Weights of a small GPT-style language model, trained from scratch on English Wikipedia.
Architecture: rotary positions, biases on query, key and value.
Each number is 128 + 32 x the weight over the matrix's rms, rounded and kept within 0 to 255. Layers, rows and columns count from 0. Numbers have three digits each.

# layer 8 MLP gate, 704x256, rms 0.0475, rows 143-185, columns 128-191
090093148095119132111151118106108163112086140166162104137135083180128146059140107170159145110205145125185160132082087178058128139208119136144156080113121201112103182049129106170104081110139163
165097125157092114102104142142093103170158119092091122120104142122125115157113096163147181095142145135156116146109119137113092127130132131206093136113174141130139144132104106149068154153095135
142127167143147099077144090118107141095142139105153121140133140196201095143122120119150072072167175162140118149136168188129138125106141089159160152160144104092091130161127113118147147076195177
150123126106087132090149113161113062097110156142128137115136113137185128111067149092185078165129099153148139093202104085107128116104098092136170165138125136140180099153174115123186195098146146
150155091134158122138140172117133098089135183107077150111137139118129157109119134174051140105177189081156172097122121129080166122161111117146087132130073130118172081127170132140169105107079157
044143111117107082096101138059115163144127147094121061096176173107179117077100167134156121146178116135110102096159109150127108117092146099163157061063088122130092147158100183066142181156165100
155088129139106107087150112112152138126084108046130202109164078075137191072206163101117106115132102102085133095149166099130066140133092071173139153134142102105084124106093177125134207169122123
111100137137106166179162173148164200097160123124138129122086090149144184107183167149118115103130153097164108106202181163166119098066100125131132138127166162106045101133163139092136119093069158
161120108065169100064126114125086165121123142119135132132116109133096130127131140076109169117121162135154150163150133079148156148099115131090122172163121090100093122149141128098116136055139149
128145120135105118141117143132116090165168136068114148123181145164156140129119149145127072126167178137128159151116129081106108211134071149100136212134080095104167096141155190128152164169155114
131136094139135132176078146104126100110099125128153176102138102148140164180082145103111137152146179082186157157137200154191090127138176165178103143136119140113209139145095095112106128114127150
076164132151099135152149133150137109156140094130165105149135143160117143123127061102122099141163083107125136179129131190110131127139139097177164149086113146162128158088134099163139159145181098
126118113112179132115106132129144171134111124131138166103155175194115117189097168117146048082198155163145101162170189154141176136131115139180106138126126155128079143184135142144160143160144144
198086117129094148102152147097128114144154142182148156118142162125131113173170118165150061094127182138057088092113107180125152095148136097175107117150100180142055130174091117113086171126156137
123134118153136136077151149108134123100165178151106112063136127161080125111093158151128093113135164162127137147113146182079188119132113144143159106136127074108150113167156135174116135164076146
097112100162145101133112095132129129123188133122148110155161089119134109163081079111103079151215123049115091113142100138131134134137135093182103126123110102136168070174022123143135139142107115
111113140205114135127171112142116109113126164125167129114138130139120161115140142134126107108187106099121123074096195125162103105128137072132144110088128068121143105051130167085088123154119144
150091189176106100119095075134086058099172115082134134120089155111124161149118103121167103130137137128155141153177137162132147113077124129110107144123124126111163114133143121164141178120125119
140107118138097089089105155077186127125142126132165131074137118146116145096115133152102150160075141120102148083179120123145170143153100139203185123093140118108120122128154148095147106140135096
136099140086162178143091141094123111144133112134164133152136133091143145044139112129165103134099192131133169167195121174186147119105158143191110167129167131225113116185115081119116137127149199
150146059099085150113120109102137071064157075175159055107119170146115169134157156106105057131140113121125112142149124127110070108186088063105087143162165171113141100141150143106116138120143168
116135113166120131143154098090107166094180061095122181215101142101075107106134122111120088151148105152143191167149153094114098069129134134203117164139168152075112121074175176075174140155173162
165105086094106090130144140182094157109142135152163126138133206094145152064164082133098106110120138158196124181125102188106132143128165181164085143135109099090155135205116101163079146116153065
176072122088116115119136160111151116128008157130090148134141055077123097106128137090080124112152117148120079167162093091087127122145129126130104112137086187154144120148134106135091139186104184
100132112171122100143137156149104195112150122131184177124118150125126130152120184162143140125144085106158090112106138163098119179087093164168168107121114102067086163193107151243147138092160178
088152105120101090077131099122118172137151159098149130165174177142149144130127127106104131118119104135139118082117170113172125115204167092161182176131195102139085168137152140108084122143159089
084108095138135194123132112104108142115105132091211130150109094120127163072181130088150087169078110132152091083113172152138081159151094110192123149199150128175112104151151078150097088104171126
169147134150100155030102100184159143093153161091125170143192075080069132103054142169144133145099180109134164075162099115134073134113136127170124148082137158166093122160120172087135191122112111
146126077099193085140077156170145111163126089156169106057173210098169136073164083165157121108127108143092115148165097110166137145160186110161146153166199152123143131109119097170187110167067152
141069180163158130130050102150112153162092146152156122121109175175093107117124157090098145095197083114103125110092139077108130109188113152162143100146102152142137112108089102090145132121131153
082122118158161089066106033133114168117136182165114208104096182104055112104123158048152131092133169102151133135071105123107180125124105105117134120080121115084093101126165100126109167132118110
102049133131152162154056120094116081169096108080102198104162164153111132150093065167090184097150105102129088097192173121083141138163160097129128052154143129096137075088137152174149110157155084
150114117078153117135194141103102124134079174137173142105101083109168144153052146136127149135092105108115126132119075155075164131147122145145114101129179107179106124078118139114122122086115136
082117077110125111069114170177112135164173151158133144097154148147135099139119118074166111120156136087137132176129125083096113102132122152121152150136090108147110117141102159117113127158178108
097156133115062149083132108135145169172165121141103130056159118152085116146151162101130204182111134134103121106095108129172090189157128144162131046110134143100128118091116211087155124142132069
162155083153156118091224149108188114158107150135133127135139162117133157114088069111108070139145120070137124142086072138129064118099163152172147145126139115112138148092079134139143121037124167
140170075153116122098137189177138160128137121120176157150124133110099178128079094125133106156125194140136130110163147138170104168159121162152141183127158105148134096124129094120063136142139132
084138156140098154159087140141087120135125080140078115181107138116118123107113156151165080166130148141101097105091100110130143158135075116123113133171174144138117122099169158120160163110164135
101129128130109170179086164153091063107144114117178127145166105147115135129164084175152090112132137148059056101082127073167073109139137154156169131112131119137183126112125165143185154112153146
155139134105113097104161131126128091072126120182131139045106145150102183169142131133107098124101155146097198132094157166148124085198163124194176087152189094117164127127184180151139105155089142
122147160189086128091184090141104095048158171060107090126116149170090140096134120117123172158168142133133146093144123148135112191128150148144128163089131144105154137092163156144170135106105073
191094088103069130090152139085097035146094146152116136100091146108152107113155168183099069186142124179186117104080113163171165134140141136180067115176169121174108135156091131157148145109127141
093092139108119153137139090118166120134123110066119080082134128148181094078108171102119069116166127130110080144134146152119080156126151128107104131180051111094185074108126119123151148161150085